python train.py --n_layer=12 --d_model=160 --n_head=5 --n_kv_head=1 --head_dim=32 --d_mlp=448 --vocab_size=2048 --activation="swiglu" --norm="rmsnorm" --norm_place="pre" --norm_eps=1e-05 --positions="rope" --rope_base=10000.0 --rope_fraction=1.0 --qk_norm=false --attn_scale=0.177 --bias="none" --tie_embeddings=true --parallel_block=false --extras=["capped logits"] --init="uniform" --init_std_qkv=0.0372 --init_std_o=0.0 --init_std_up=0.0372 --init_std_down=0.0 --optimizer="muon_variant" --lr=0.000858 --lr_mult_o=1.5 --beta1=0.9 --lr_head=0.00598 --warmup_steps=200 --schedule="cos" --final_lr_fraction=0.0 --batch_tokens=[8192, 16384, 32768] --seq_len=512 --doc_mask=false --train_tokens=241300000 --steps=15480 --dataset="wikipedia_en"
Each number is 128 + 24 x the weight over its row's rms, rounded and kept within 0 to 255. Layers, rows and columns count from 0. Numbers have three digits each. The size before them is the row's rms in percent of the matrix's.

# gate: layer 2 MLP gate, 448x160, rms 0.0636, rows 334-388, columns 0-79
# up: layer 2 MLP up, 448x160, rms 0.0645, rows 334-387, columns 0-79
# down: layer 2 MLP down (transposed), 448x160, rms 0.056, rows 334-387, columns 0-79
gate334 103:108143125141113107100093137153129165114076106109136150156104151087127164105140148149121106167189140126111113162154100116106135136160145126097132080132108140126123094147151118166111107130127122098123136106147147114134137108157147124130118143
up334 098:156104112097098151141167111108141109136154136135112135121145117097153133160080106073141169129137124111129095116107144128118128089102088150125153169125117121131149119197140166105122076110108120165129145125133131133141124099088147105125150125
down334 093:093131143148116109113091138158129174124090103124121104144100128122137142084152147178122107136138136152132098150134090119125130159187173121126126101126144164100124105097112129149089160135130119120128113121155108120150157134167141155133126117
gate335 095:152092126133140128143152177094094097090154115126149100130145097109138128165122176092134137125119182171124121079168095128156073111135121150165128144138117089174113160128125137114136092143147164097110117148086139119119137092160155128137172125
up335 101:147159132083125145163140095139129117201125134112080089140105137111176100106112113110098138128099144122128152170108099131143143188115147130161155142122113077117137168102126109134102141108128131164131153115155178128141130162156134121116109091
down335 103:134164083100174139139119095156137145150134117113097123119130166150132118091092136117109094114110099098157133170096126125138157173111141134116131105137125105130146117102130141132116107126146141164151143090147169122139139154154102145113128139
gate336 102:118151112143119156146132074107160100153103129136140108143117139128156109168139137101140129179160132142114146120146115069147107092132136131112105105134162097107099167157166132121164126139158154118122122109119095125140168147144146113138105152
up336 100:159139104101114137146110176139121153127115137130125125133115154128127094116095110128131107157136183124125093115137145077149160159134140095138129138154141134119079148155131141162163132124111166161114173124102129091137116134117165162106116121
down336 102:090101146119129145099124142139134151094129140137127134114147108129124132112117135137115141095124140106111125109145153206119118135149100139142156156103132136171139095085084130155111139126149100115116123151140159134126103127103112116126150110
gate337 104:134159116120108084153139117147161092122098155147107143111126141180154142135128078118150102106174137126145170139151129088107102131108102130157119106110110150128103165115118088153105135113134182144148116123085113147188133135111100108131088148
up337 102:142094124099154156136096144102092139108117125149141110139106136109134136175128164143106133177114149111097102070110109129143126193157142113112130135168105112138128099148124105138162169124153121123125134146147173095102112099146106136160129107
down337 100:142168136121101097156125124134179113106097153103130131109126116187094109124132076107136130094150121106117148145129130132111111133086120098145122105125137142115082171144138072141109158098094142126157149125111094136178164165130124113153106121
gate338 102:184153121122091105119114141133113135128139161116103116114095140115141068094100147111150114126120100103104120137096138095159133141101113117182165138134165137098155128129136113133157088113138147102135118097104120162150139060128171141110180135
up338 099:095152130164165153142134153129139117145107118107126143105118157150121091145156121160121074172149093102119127145123120088131128123100146133169134149126144131084127144109088127086158114088153123137114137079132148101153128114152113112128113135
down338 107:108120149136115117098136107130129142140138126122131077149136140134116172120163132119125157092106111130132091155119120154111089145132125114154129103124159132124107151168107093132131166073141061145125151130097143119133183183154094083111111078
gate339 099:154110120142154141090097178142090173132134097130124128139125121087130165145159146144146104134107121145160158120143119107131157147155124147098152130155148132117092096120138146121187111140133124116123130130121158160105112081139084130148107120
up339 096:154139158141127143093155147160104182131154085138141133131123150097107123103132103092143107132128127130165170140114108093123133150131112128101127111165153114120138100106163109121162108148171099126091146141167146168112150082145123135142119156
down339 080:081115117087101121137130125113194115124107146132155118129118115155135105152105123130116151102143114102102103106105140159104114124115115084151127151088109132113177180146118140103071141107116133124118125106135098083165120172144168120136125087
gate340 103:090130150197141161100146130084141114104203127149149121128146138128097136180166122133096131142150119162134138140102083118150120116123119160139145142128162126096164196135143131130099123113118095124156111136153140097108114148165111137097062104
up340 095:108128145208140143115100133170151144126177128112184128166148136121117104134131133115088105138160155153159125159100103118118134150104107175116093151122130134119174194100157134114147093117136068134110116129146138125127132157164109122134072101
down340 096:157091103100128110150163123162128087162064098133097135120102134125143144090056098120157117138109132098154096120179139126103137135145122110105124104111090136146124081122132138137137168126114151126124144141134110143154115101132146105149179141
gate341 098:129106102123148119173108163127128117139109173117114152141118151105116131178104189138121121061101098117127133136089149117105121136124138135137136124178098117133115162117102108103165133133113085124164119139124092166161103086090143179135138101
up341 102:115110111133066135131183158152122147138118092145144104111144099158106142131112104128104145110144183110174101153096121174110124120132110124136105122084108105097120090136123175119152116160085128122157175147141126125111131118194137104145194172
down341 109:110120117123114123118182172109137171111116103137115096085140115085101122154118154142159156095160190108157117129078114133122130137163139097127098128111137100100112101152132183107109099120102114097153141140165108113152136113173135124147151142
gate342 093:156126148158180136150109093119075154134169153128139134111155118132133162126130123145132084124138122149133143170139117139138061130134141100127094124154146143169122091125108112117093133138111136114108133060105132160127110141107114160158111124
up342 105:155153123168161155150098118155122138099104078123121115118141138110134147145177103128118106126099123122149150155143102151128110152091106138129148095113130152111130109100104120088122157137102101122150122154142097117142177146185106145124115136
down342 103:111136144113108129147120128181160102088125142132134135139102103120135117119168096121143125124075146114134130120124117104101124108097109153104160126151155138113113123096109150125152115151140104155189122217148114132099159126145130113149138150
gate343 094:126171163138105132152131141137141140141124132147157137113153115157110124158122109166135150091160158099151112157120134116146131116160141118139161115142151088128142123131147132107100111137128134118104117145136141103126113095133137089130148179
up343 104:097078130164107127135137120135169083168105137138113138101172127132162115142151104119135090117132152125147119141160125149113138081094171114102122142147163110129165083149120110119164113133098146127090144142133089131096142133142111114119118139
down343 122:125054088129132121139138130137116092140113143114120140138157149113149127110168125060137080161123110147131137133162147132118124110086158101134126162144101142110131105140147112095142127141102118115163152093107131153117142158163137120121090127
gate344 087:166101153144136117143152130151109121129145125129118113107088137136097092112152146108143120149106088140138142149149149107112142142104167115128103121090118102092148119124137136112109157097142141163143121080133107155069128095121111146120071134
up344 097:120131145111125108127191167104128135141121105086134160155151154158153163132117128164152102131125114134133132090162127168175147079131172138114139129146074135129112091075156124116134124120119109157097166116136133140099181147166115176116158129
down344 099:122099100167141158106071120162107127100119113132119087120111106103110118087121133117106137120115151152124161153103105097107102179118098114102123128102184117113120167203088150118136142107137160093148077110118121142159125115085130099135131133
gate345 095:092160161132134180139143121055108124129144165155128128115106122162111144124121114131121164117089116162114114134150150129135133119087125099097130124134143150110126121135130109105128129106162105115107124122108155132181125126152144162098149148
up345 093:157104150110158122125113136127194178114101118154171128136136134103094111147108123145094126116097118123155126125102152147128106149121093110129117099138094139125153165164141129097136121129123157182127107087139135170109081154129103138133168100
down345 095:134160096119104142126154107104095039123142145110105105110141122155126137122150180109168115134151114119123166123110107100091130100133155089150122127134153114072132115112119131153114168134178125098125158152108125101151146124126132115093086148
gate346 106:167143161146080128187122125136150183115137110165140103142093119117120122178138123169128140139126168127125131093125123092174100119130080123101106148127093097161148150149161073131149123168141159134117108099124159104110122115111070145096107121
up346 096:082107100153165139125119107109116098145118124109118153119154161159120120098114110104093143133171107117138115172146111125083096112123149123142161107118150152113115119098089150090125142094132115123110153153124083151137126152142163122124123149
down346 093:148153166134085109150092126158126169141158107138142091138114142085137142151144120170169104127136173127101121150152108112155079142123094126096111164117107091136132139134130136143116166170138147111147111144129164100140103116115091136115137116
gate347 092:094149126112139148103103135146104110168119112177107097164091135140129161140113122119137166141147147124117150130151135134108150133116174137136157127095164096140162121123103091111108101145106146123087107126153130100158157147101134152141118121
up347 097:161118134145107156136163139130130085148117143112137158106131122121106168127149153164113153091118102122132145121185159151086172116059169157088159099106096094117143100122161100140135111094144154143099131112131162133140167126141119167086101130
down347 084:114094096136160111116086102107123167123139138142114095165151120148136116087122111096143102172136147123147107114086113097183096146146110115166130173128126182131140127124107165126118147144122075106144137145102110133123117152145120106170144097
gate348 104:151120103141167094096111157150142153106112123113155179172099142117163138138142119118145131128128107148116156133108105142132191131163137122162156139168138149169101154089125101097136121126135145144137145115151126127129140117100116160169120107
up348 101:086108154102123136148160108106106109160160115151131074096159094145098124119122137110149120099085136104145117109145140109128127153105105141115141076070142136101140114153105165166118192118112103135096104174122117137134108103130134080109115116
down348 101:154099084162152091092108131145123146146105144099116179168083118127130151125156106118147106089135107171098117127130103112129183126159128122166145130127143163160112140051090100125109139121150139156098140146176127116117117109126105151167145107
gate349 088:131121110090134150157138132104136102102148131128094171180122139173176099122095069112168141115177164131157136141124154155136109092105161143105117130111132131123117170156104145116122127136131148104151164120101130157133124158084140143099124182
up349 103:115093131141057151091143101133106096133139102188147134122129092123119119082093095132108130117104184147105131130153146143139137150117168145138119143116089147089163124161127112100157138116123151107112162102080123144147130119154105122103118177
down349 094:141142088104192112122119149112150158138117125074111123098125135100139138180154172118117117132129100129160123133084116116146132116152109136106141130135164120163107116088114128146114117152142102149116097149156125122111138152100163157149145100
gate350 098:144070104111097151131110186089164116083154100109120135116131098142140114124152143154080141097145167135105125136141126153106162101119144144078139147091155113159107123115157120150124121127117104140086107125178102139112149145116149126120115144
up350 096:168098105097110117121126125089114113089106081134177130110144154117159112146142178154081182105108124136131114096160125073145158132111142133092111165123127101163102121147129091110161083106076125135140151114182116121105135126129176137139126115
down350 103:119144125113147137132112186142140120139191152126068130118138105134108126137107114160142093132172164149140150139134159200064107113139103113138143112064135126132158151145122131150118154167164127128133109153088133099165144149135090107139147126
gate351 104:132134181135121124114112159134130127085149170145113137119112160112112131142108120090127102129079118111086162152110152123108156100104154130122138134132134167168125155122132127136103105146162136175137152117153133155177166147105118102144099112
up351 109:159161152114119110145142175172105153172188145157135099105119140115141149166099121114131084135114174119128116142152134144144156148136152097153109097119133126121114155082121131124111118127146133131125148114166172156179164124126109147123129111
down351 100:123106090137144137130117103127154139110084118108142139142146121141142109098121135153096162096188115106156128101142106131122073128145088124133151146104128113117144100137164149101130151134098134079091089151101097121077080108141129131125123117
gate352 101:160136113115128092105152117134112102113160141122162139128079138125138115125094123112134122113161121111136126134113120102123137101133114097122135107136123067108106104120146099153148074098160146105133138106152127134108124107083158136140175109
up352 100:098092141149155144154136094127126124143119118137079121127189109159109138127159133127108098160087106127114122140118130151129129132135114146121143107119139187140161137125116169122140184128084093122126111143110089108121145110150085091102146175
down352 109:147085103137128119150144129131105114117155091125151127097108150150132147118104142103131092160143099138105130133107138167096141119138096141158148097099094125129147081124121125157174122099129133074108152081110116133107146132114106137132191120
gate353 089:136077111104146160156104163148165153109105092156123150146123126110107089165168111144123096112137143158120139134122165153112123146141172113114163120123169141145122077111139103118147111129142154082177115124152120166167135127123092137194121140
up353 098:140134127170122147059127086168153110165150169137094140101135145169132113106173124110117111123151153128113162153107140119141135155139145126158159169124111161120102115152114121123164159129129153118100092124101118121147124087084076160128129121
down353 098:123146144082169158191140142133126142130094078138168153152111124110163127115120124125124120133117088134143110115156130160134099104131143124097148074130158118130150132101130141126101114149139127106157162122188162120108113165166145136149132148
gate354 088:145119130139131116135109148130156139092173135124093102097114131100151135123099126140140174137092156138129136101137172100142062160099167140147155133148089148079133196161138116105176123110125123112130134140098131114127137159132131116125123171
up354 092:111108134111156129139189124121133108110092144112151066131126103122153133149116154149154084118144138112105129127154122112143135145156152129145110159126171158147205090106119174152156127154132143150137132117113115141183150121115158128135105167
down354 109:150094157140134088120159114143143111138138146142140113114130104115161105102107124128130164134109159123120129120145160109143082181157132128136155155135131178105169183136138134120160133141127166148123157129124108140178137135113152105101138149
gate355 094:124152091156170118156137152152117146149158094115157163150220117100145138147157182113101149100135146124162169115151137159147086130100144125147152124141126108115128132172112145139170140086143120119117121099149083126149127149118130131158108113
up355 093:148139131123141142080141150091141144143087102137118153144113149133147143168154147135099139112118122137195148130158146141126086142163145109144117169097132161121140150134107130107163119176134092156134137078139134151110094081194100135154151162
down355 097:104095155123096131096134152065104109128133145148088101083080118144118125114104108120108107122152101117102158139119115139109160145156139121102146125124100132158098153098147085150102134143128110157139139125124133122079120142152153113141167106
gate356 091:069163092178137124094080161141167146120116090088163115131144145095101114101117124117106117142107102150116102111115113117099097134143133097120178135131142155119115139152126142117105131158127157123144172114110132169158169138120150124119098141
up356 101:164128092134132144129153103104104116123128144088124137105156148153177148161169154115105141106172138107175144141128078143155114084124099145123143099146091111122110144112122151176116142141125142133098109090166101134118128137158071147123159092
down356 080:075123135119121113111103155137149122119140117134177113182113136093106095120087096137148137140084097167098132121134146162096099158149139113118149164109175162126143130133138131081101092124131119127154167141108150134139168124119175125131071145
gate357 111:174117087156107106112155119183144169147119113165146133107127123125100102170100184149134148100130122102077131128183137118112089140125097142102098112122068128156173066104105107169110102150126133113089129136149141140147137139161120143122130094
up357 119:131122164097137138157135110073139108085122112099164116133179145126158147087144098126094126154131096144149109126077110118142148127132124112152156149115151152083102146160150121097127114097098103161154079092082131114105124123139137134112148105
down357 118:123114156074150101150155125134128102096127118150167114117206178142106142080151145111102139103090106120115088143118145104134149155127093128126137146123127124100110137165141141127154116139100130152148072101098138104122142109120128154134127085
gate358 103:139110136076138108086110126108113125147129113163141176147126191143117157101099071149112093101168131118124127141128150188118153101127170116132138099130141136112112108145152118127113108111172127136110159081138132145146106112107115196129151125
up358 104:179149063083146118099103112120144135140074101122126101154114132089104124107114121130098105129131143134160170165134173144114136097110154167139136072127147125122111114122127136118109117146113133125131147108139114125144097136164134117107142137
down358 089:098110149196106151194148132124149104133173148116132116114124119140125118130164161103171168129113092106087107105111093092108119183150102118139114210138149140157131126109116136148129140119143144114142094156099140155113143129115147095147112088
gate359 103:122143136114192098155143115088165132156138167140137142140123171168143105181143100109091129089116117154132152125130125125101115092089123083095133124137153132170114150120143152155155105116115106115100135124147108106135155106137145113148098114
up359 100:103123093142145112180129146146155085146105151143154094124150075154130142174147081129165106139062172158135106144163129130141153108133121135181096136133138082148164056111150109168097152117121119125134104159126106103121111126115152129125166123
down359 111:138124130111177108148148123095184133122125140127136137163125132141154104147162121122114122071120143115147169130148126112102168065122133102091121129132155119132118167099140128119136102114131093105122128138151093120154112128130140099118117122
gate360 107:195110097117144110092131173124132100134147123166087090129149096133145132151117122131150161129147158117138125136116102096153165135140134125127145133130155101127091154113146137120137169092176124161167121137183151128167099119140085101125120095
up360 111:109128176138109132134134123074104149118163152112109148149157165115170124102155120110143095150109092125104135164130121111096134124138167097105111144128123176176148132142152098167140135109142122129162154153136142095149148142116102161135125098
down360 109:088134134166074112193144124118090153102119136125121117102131186132130147120133133107105090119116111133137103187125152120162134150103124099096159114100068125131153147163140135106116121146105150092179125118141104073106170110129178154163145145
gate361 105:104153124171128148159114136187141110147168116122123148093104117125150129114132105096115126135158163125162113136070102123086111107146117128120132133128139117100134169100132154137119089122127112116126092138116160054132118135118143176156152137
up361 101:170171136111130148098087173131126166091134132123152127115105142135112125126125132101122153128124165112116111159083121130113152135169144129138161129154141162168111156077138105152104135115093111133093114149146137124157138085058132107138105134
down361 099:069109131173130133174168095134129133154134148129121115140159120096156095127144160144130127114143090124154140131184137179101147101088105101121131114095159129099122097136131162117129112113142166105146131154124111165121097169146148162123135148
gate362 091:156116175116133116137140166130187166124153118167129136109093128108117088141122145112118122085077112108131124126139126101117116160102123107133144141104148126118120161174138176123121104136149154143123094088127127131159139110141133164124113130
up362 098:150154130134124089087138130130122114116100124105082102118143118168175146088132123124143156144155076131145115136105127178130118107126148142109180087099103104160169104106138107141136148160092135134166114139136141121103106094079148110128103088
down362 097:074148144124099145158135093098103139111137126125160161141107162130135162149139159166095122181118150106098189121121096122143116140128125117127109121166162140113132141138101120135127140106149151137108147130155096127116130126153135112169166161
gate363 111:116150128118107123146132087121096115122125116142131139162139136134130151098163148150115111112158144156107140090119100128110138144119105145100142111146116091147109133122145128112088173157171131145158130182133105048153116143134154164132115129
up363 103:118145110136153143152090124136079129106105155135159156081122181106145117116127170121112119125156101173119139117170136133157155143138109154164170160100106132133090121117130131104126156145133118121115142119118154111115120167123094150158145103
down363 104:124123109126132142110143093119190153111110127171088107092152088134105148125121115132111124118155123166117119150109092086151132101092128095106162109148127149094109111146184121127112108146122095112161080122140104092112147161124193154168066148
gate364 096:123137138153125159141143127123171095190127119104094154154148165168188131143105156147131133148164123156075071141117133185166106126116159109120136130110103111130125178167149101139118131134081115122135135123092103112153090137135168139140141142
up364 098:124140125117144121166136109144109130134089148157147140113162148130137137130117120130194122114144132164134136137091108061160141112126131122130110150114161117129088149095117143084094139144094144170142102145129073109100122120105128111105099154
down364 098:120103158150088148103117146121160131132151122126097127177091109130144140145157144108087122142108141134110116136147136193103139141146118125141166108113086105153173088150133107154138122106130118107119144094094168131144128133148152144121105128
gate365 094:137148139152122129136132110107122126083133166117124166139133146126157086128107119131131108088175132125122119101138146104121103099171137135065110205085100113101141138188174112173103125140157102108144173124122153124142138138137126118119133129
up365 097:098138098149130085147087077119164116149092134092119192108105132119147090119066159113122131128149142128111146078143155148127083127097107143070136137106115093118140103129122134100139121098112110109142146098077104165124122128105118121152139119
down365 089:162101134103135150111157167123130150116136111150163100127146086146104170114153111140132118125115088128103086198095122096114148135136117130188142128161167174142133156101101133131135137139138131179130095148170125129105110143140105142113113119
gate366 101:145122114143167136126168135160167135132134077145126102137168117109103116170132119079078076116104105094130124127126119116175175133132140122154154119141130096111121120114141091157141112109098127183120152099125096137124111100119053112136199129
up366 115:138081098107144166128158097138156094110128096159121086113144148085136129159123137121110127098104172144107117151124123154138143168137147121124122118133087117119107107129084068123157140121135107144102153097097097150130140109163146134153120152
down366 101:125101118142127161107167133106182118098128099097112086102150127108120094083152130104155136132127154131134081136180112133136182125056131121114106114148091125116141099121145110141140123104104099148117168084136132132165112121097134135123153164
gate367 093:143135125077133095117131093147146155131139139090112158171124174148172160138141131126145098159135172116132092169132152136134132152095168093163160127171153153126133115138127128138106114137145117073142086144123153150119120142108104081145129112
up367 095:086123092145105108083118115115126099091140146114103133089117128110161123120143136130139077162123132129133138123137122095116138117124123147143083149144130117116120071112129131132105110103130135146135118161131133127113131144139163132134154142
down367 093:108125141071136114111137140105149157139131140107080128130115155142140146142124129119120145137133154114126089176178153161138129154108155095135159103180154153120104132152100132126078147135117131082110087144108125155117129160096080103158116113
gate368 096:115160132129150109137145150182117104131112122119143133108095145152091129084106118088139111151131148185146122100119144088109127109159164102137108164102111103131124082145112104125092156113112161121125133112121130156114163175143124163144144116
up368 100:143075134098126140125121090117110132111105111161097106124142153083169149163092092142101131113151151143107146127148094122157115156102128123094139114159166165125109111151140131106104097165098126154132099139123126114108106095165119102139182116
down368 103:121146115128088112156125150150141107116139137104157084133120138175074090113186161092156097137124142116145121109102147119112132102169145139171102122088090081116179103096110126124140122091156140112136125131144111168153113189101100153119075129
gate369 100:069119132139120112139139108119105120164088131086098125131118154128113163167138133140139180148153102126131150120131112095173141120119107159130175161122135116151146126074135092129171155166135134127101136137162122119102111120129144173118163141
up369 099:098092153145130161091116151151120112156127132118117133107152146122150129161130167129110182141148140147116122114102129129177123142135151149115125171129162104153132109142117139110176119201117132100147111159157129143120102172151089139127099145
down369 101:132126133151140162114117147057157114091117107130147138101131112118150140096125137164107121156156138153119108115170144151127121132124159074078121116125124132154114113171151155120137112120112159119123117104099148155106124178161088127102102107
gate370 097:122150135129115165124150151148114168102140117104143129184176147090106101145147084121112169095132156144101141172100133116156126129128100109153113138110126134124138136121146116134094140108127136107125124140072143121135142102090132112104108141
up370 097:171085136167151135150110117143137134112123125140133153134105122119115163122125195125117125132129097098145099102102093142125094119132147151118130126155090111154120130114146125073183094132133121171090164126098071126133099151105160148101101172
down370 097:101130156089143135126115162155111131087145170110122161146130174115107120158130095152103154121113187142092111118101130156114108106119126135125140168122092155125122148096128113143146119080139156119132146154084136135155092083116073092176093157
gate371 107:116109168147155142126150119115116132177145141145128131145131087166169124142116129112141152138144167102109147070118112170142143154157112124117132132152102127120139171110112164174148123171146116106138101145083133114120132121151146145118146143
up371 095:083122115132155110114133168141103166217121142140139135122125122164122123139123144091108157125138157119118123090119103157129147133162117131142120154145127090144155160147135124157123156154157088134148127128110132132107152131139140174089101120
down371 094:134130110087073099150108180141124111092126100120095143129144196108126111112174118147115110107119096130141112180131134109128138109098141146134133122097140113126152096155159101100113115085092137135115145136152160134103120164121139118129087120
gate372 097:117130090125136134148140144118159122034116126093131151168144151140119119133139147149119128166142118126108102108111112142139128156141154122096132145149128157154080149151133090087169066139100157176073104127108137140141125119113127123176138126
up372 099:113129153128111122090151173131134131115130126140085130115126099126134154132102101173147093090117082110159127165124123142113141119131168115122121125171153112168115151136133094131156186139123106171133152155093126151125154126144107144129142137
down372 100:157107158106126165142125125059134139140129130150175144131099121136121137140143163109140131158093144138142162121144145125097115105098118141143089154123143134097124120137195161144105069110127160106121132129161111124108107116104148128119128119
gate373 103:152108150096139148168138137124145117131128111125112149105122154101164130102081145164090155142113106144150125137177139167131142097189117144120129111161168108142105128147121127109140112122149097124131085114167136105085135099100161131185148111
up373 100:105120096148120122083118140140119125102126125154122075179154154133095123113176112120133117145127095130114093128115139071122106129102159103189102153105137137121164136124096133132103142104102120120107132159133114095140157116114115113085103150
down373 093:121102134116107149150150146163160104113120095155102099114119140107131135105089146096107114134132125143108137160150133135130133102139124124144166152147131137135132124151131103090119135135128137114122096096176118135089122067115151144157127115
gate374 094:150114125147082135091103141117163127159095135138118126100111159154117098153115110123085132071154132196096153121124152092138116124094109119091117146117134131150127119145117119103121090111121126112154123138108093142140114120118110098141110071
up374 101:141138113105138147125117166120131118139151134104124138154178092141171149108148166110136136151137153108154118138088138133140143166151131104193117150115086143116175148136147146112143124132086127114119142161118186154111105118158142135131141135
down374 084:125121140147078136125136086143134142125123126143128137082069178125119073127127088155113134067145104153102124099133123114131115127121132135079122132144167109142097118123091098129119100109155156134164102092167070116155159117110149120130105120
gate375 100:097135115146093127150134148134125136148122090135116188140129121122135105105137159144135161139120091121118085174113156126140144108158116110112098075123135155098147122136184143105145096117120119131143140082182118135158154166134105162129090116
up375 100:166164141166166150087124122096106127135171128115152125122093133143105090168136106159155109150131152134199149101112112118124121116088146104113074128121156125177084116125119144142100149126134136148103142127130156166086099096124142093133118147
down375 107:140094159082127136142126123179140095072126136134123127129162152112129158168154178120138141093139129133133145139118138139154116158071122170123168142110102152090204118167110115137132100123142151145140127149151087101119110150113154097153125102
gate376 091:159109134131084127118132116140159175158117117128123117134147100149123084156168128136172110134161087114106115154121126183145092126128132109129135160137160147153131164138183138136124141156100135156109172154126155135124089100118114160108135092
up376 093:085157115129081122152070096135114134159108098128102124092153130139170133119164156111140135158130117141165162068122154127136124110142175100131133154156121144079106110098143136139116148095126126125100141154132124164149127155098164072126128131
down376 086:148120125152148118105168132149139132090138157117139117160102135142080139143109107124111126094110155153127105136143116142154138147102103147120170108104112120170138130186111155129155114145132092141135110057144127096092147102165102167129138157
gate377 097:137096123119099095146127153142137142150119149155142149117133103148122134107121147088158129099125124183166126111086149125084156136116131146138153143120078139129149071115102101130140149133110143132131108099129090129081130129139118163156129131
up377 098:113122113113164124094197105130109101117121145148096106126119111124109130132097105125147095141068134154096101118139086138128123082127132102131071130122120106139151157135113119129109141153123150136157120146135170122097100172151118139094148079
down377 093:162122138114107104117106166132149133163142140122147151115130101157144112120153155088136148097176126145192124137085162153116172132158109131132155105151087115148105119132130115112166146145128146135137138099113093122111142126132135126125123149
gate378 097:147091101161151150098158147107178082151142155132104147107140122137115101106122170155120127127145051150157144139146142166154131133175122112118095120126115127133181144164103157119151100157122136105092142131089152140152130119108143113102125120
up378 100:125113084153159150066148120087185094128120176121122133118124095123129133124098128130123103148159109151157125129114154172135118124151126115124074123139131143152157171192105122113136092112145120105119142104081091092125128124104165161127089109
down378 094:139134157120072143190107117122088122124153134151138104132123126144153139136163101125140148130112157104088131118141116131105120128092115149117205152134128131134087089102145117149098146136114124125153098132193127146116121106150098129130139117
gate379 113:080128146122132114129124084095151110184104128122135173093107131130106105115121107148168174131112122113055117158122129157102100107158099114144169134175174108150133170135093118166155126139129107100108110163165142095152109142119145094132116123
up379 110:098126132125136129148095122116169130121092106125126144141136131110097113137135113160159128097137097146110138087123125115148091096143120103130125140134092106154182143138087146151143110131106127102126119154147170081156112108069122118129134104
down379 107:104131177147161148106107109124139100121100135102151157139098113154145134135082145140185123127153108125138102071116147142163124126123131116101173176131144121151153113159103145135154105123135106109156159121149195146150116131131132109118136135
gate380 101:069158143118160129101122111164127147072104153127094120160098140097133201157125130130151143160121153145145205132146159093073104168157108131135147164126163138143137155108119140139111110143106092153117138136165132143131133104157116159096150135
up380 102:124122147157129122075134148150124127111163144145153109113168135159188122077147123160119147159148143159129092148087149163177132123142130135135083125138075116133126076135160135129132139140166117095145105127103097113109117159117108080138096122
down380 102:107143118113111113128155112105115155086083134110103114153104127088099193165100129144161157150158153143132165150161116091113108168153100113130171128130161140171144156096117113119094116112103081164140121138169137118154120132149112186095148095
gate381 091:094137142134108133096136153136139113150072109123126128153124153111118114116115113090106133156117120085111163105114103090098139117088167184124174095182111156086117121123137136098134137137116084139126174143117116121096118114103144162115099127
up381 094:153133090136117113131105108131113164138124120112128144111158101111116144137168133152128088124129121168136088118101166117182090154117167064125117134117123140128126100140121123190154100129087120145134084132152137125134106130162088129177145130
down381 079:150161178121139167108142161124154076117131111136110147157065150152148121165118141098093166132130114128117181097144082134081147121136101188124155092140119127117125114102107153084111127148171109113141177124125115108105147121113143155099100129
gate382 101:128119131158167094106144133174140094094150133116125154185097162162095110100105136131104149112143148145127128127150123123152080150135128180138136153142172135091107170101117118088136136161104106107120142129154127112102165111169151148145122182
up382 097:122102120135132126125146104118135102159110169109105120160127171080152107144141176115122126158164103135130103110159115126160075144145102134086145151127116133096092184165115145102130096106138117102115134170128144138131120134120127139146120195
down382 103:111162105135118150135112126134127117127132096143155132120130091164101140156097106132126157110105137127120167138131144143069139103115178112153117086123126078168178107127096110122151116179124129166114147124114096106140095151132116073131129086
gate383 101:125099103152112089135100119148112138160120142124132098145117089132146135150103124109125151114115164094123119148119101101154170101099119144145111143112124124162096174145078181112103172143113126137106136128096123110124140148109142140101157151
up383 101:109127115129110149126091126106132142095088111148076141126117141118120150127092100106133117138143139107135094171140157159102062107154134110132092121194142130144146158148161091148146148097168130105120102120112164111163096110117136118161106123
down383 089:096080111153113127077096128142120143103139100096116137143125126126142162167145130154142129158127090151127097131092130122125072125113167183093113124167112126145139154095097128124142113101172131079077132114107109151114118097121126139148140110
gate384 103:145125122127146138137108153149139149107113121091122127087093131147116126188125135145129095117112080132159154128116196086177135180129154110135149125125101135141108122163193096127148127126113139105103102119158153153174092143143128132120099101
up384 100:111119141114096128117145113110112097152124136168131105160159107126133146080135096139129162141114147154119101161156083122123107085137098136131097114098158157117139125116141155148143143096158146151139094144115125120111176111120120135137119127
down384 090:123143161161143100148157143151123161096124081098143096096137127122124120142140141141134115119124136140115159136096148131172087156144143101149146126133113108105135103124111093114138162115109112092110124181117129132175086164141139124129141137
gate385 090:137135133130143164124102112213142142123147119130098100147099131104148130174141143079139113132130143108126154100143138151118078205113150110084137100137127145119149162125122167138137099146147127127177100116152112135134129157157066157144089157
up385 092:135141147119112085117107103116096135116114115117133097098118080147132089105096138148125150123118145135130171144127103119136195113116116132150177133134086141144099099149171081133095189154133119106109166170135162137122139112085173105078124160
down385 089:129121112131134130147157155127126174145132138112136170150141187135125157146150118064145099153141128110136089114130124112143083138114133108110112099134192128121174138095085169111149068070126126175123117107116116122115142121138103146169136122
gate386 099:171127152124133122077076158158178142108173098122136124131136108176140139126132131139139129121119176143143106139116128124171160156113133111139117147143138132105108138130150091105180139124152138141123124098122098128146127127110144138123090138
up386 095:127147140158113123126173100142162111125105164150145114118125104152132166110134123137120176141125110165122082158117087127152128072102131118141160134126122082111147136119143104141086119123133154121128140133129131152126118116155117087082145148
down386 101:148095107142134166106105157153134153129165116117127152125136138148123119135121102134121127120131120076123167090099177116123137146148136154159123137143175151133101144127106164140132117149131069109129118098091145104098158134089131161133125151
gate387 102:104133132136119149148117148135081137125117151170140157119146133137147128126105171106116142124128136125128155126106144054171125101092123133125118125132112105122094119103116111136137147139206121100181124089171109089133093130107124127167087143
up387 102:087067168154106136157116163070136097158125122169151189118148118139106127170107137137132145132099186118152162153112133135137126125120144085143117128182105184101100134104124147105128147151126162101148112134081122124140132157145118087134126130
down387 098:131145174131113125153141185147124121156097106185156155138115131123137128126144100109112141074097151123142134131083120106159174112111136147132113147108156115140143092148131154134112144132146140167197135149147128123141156164164105140114159109
gate388 096:149113110102142119115119109170101110119062133136127123145139141145111096153156120120157160113110145134104160130171135107134153151127125121128142148065130135130124106153100124163135157179133106108112149116090126153108108087161115133134120152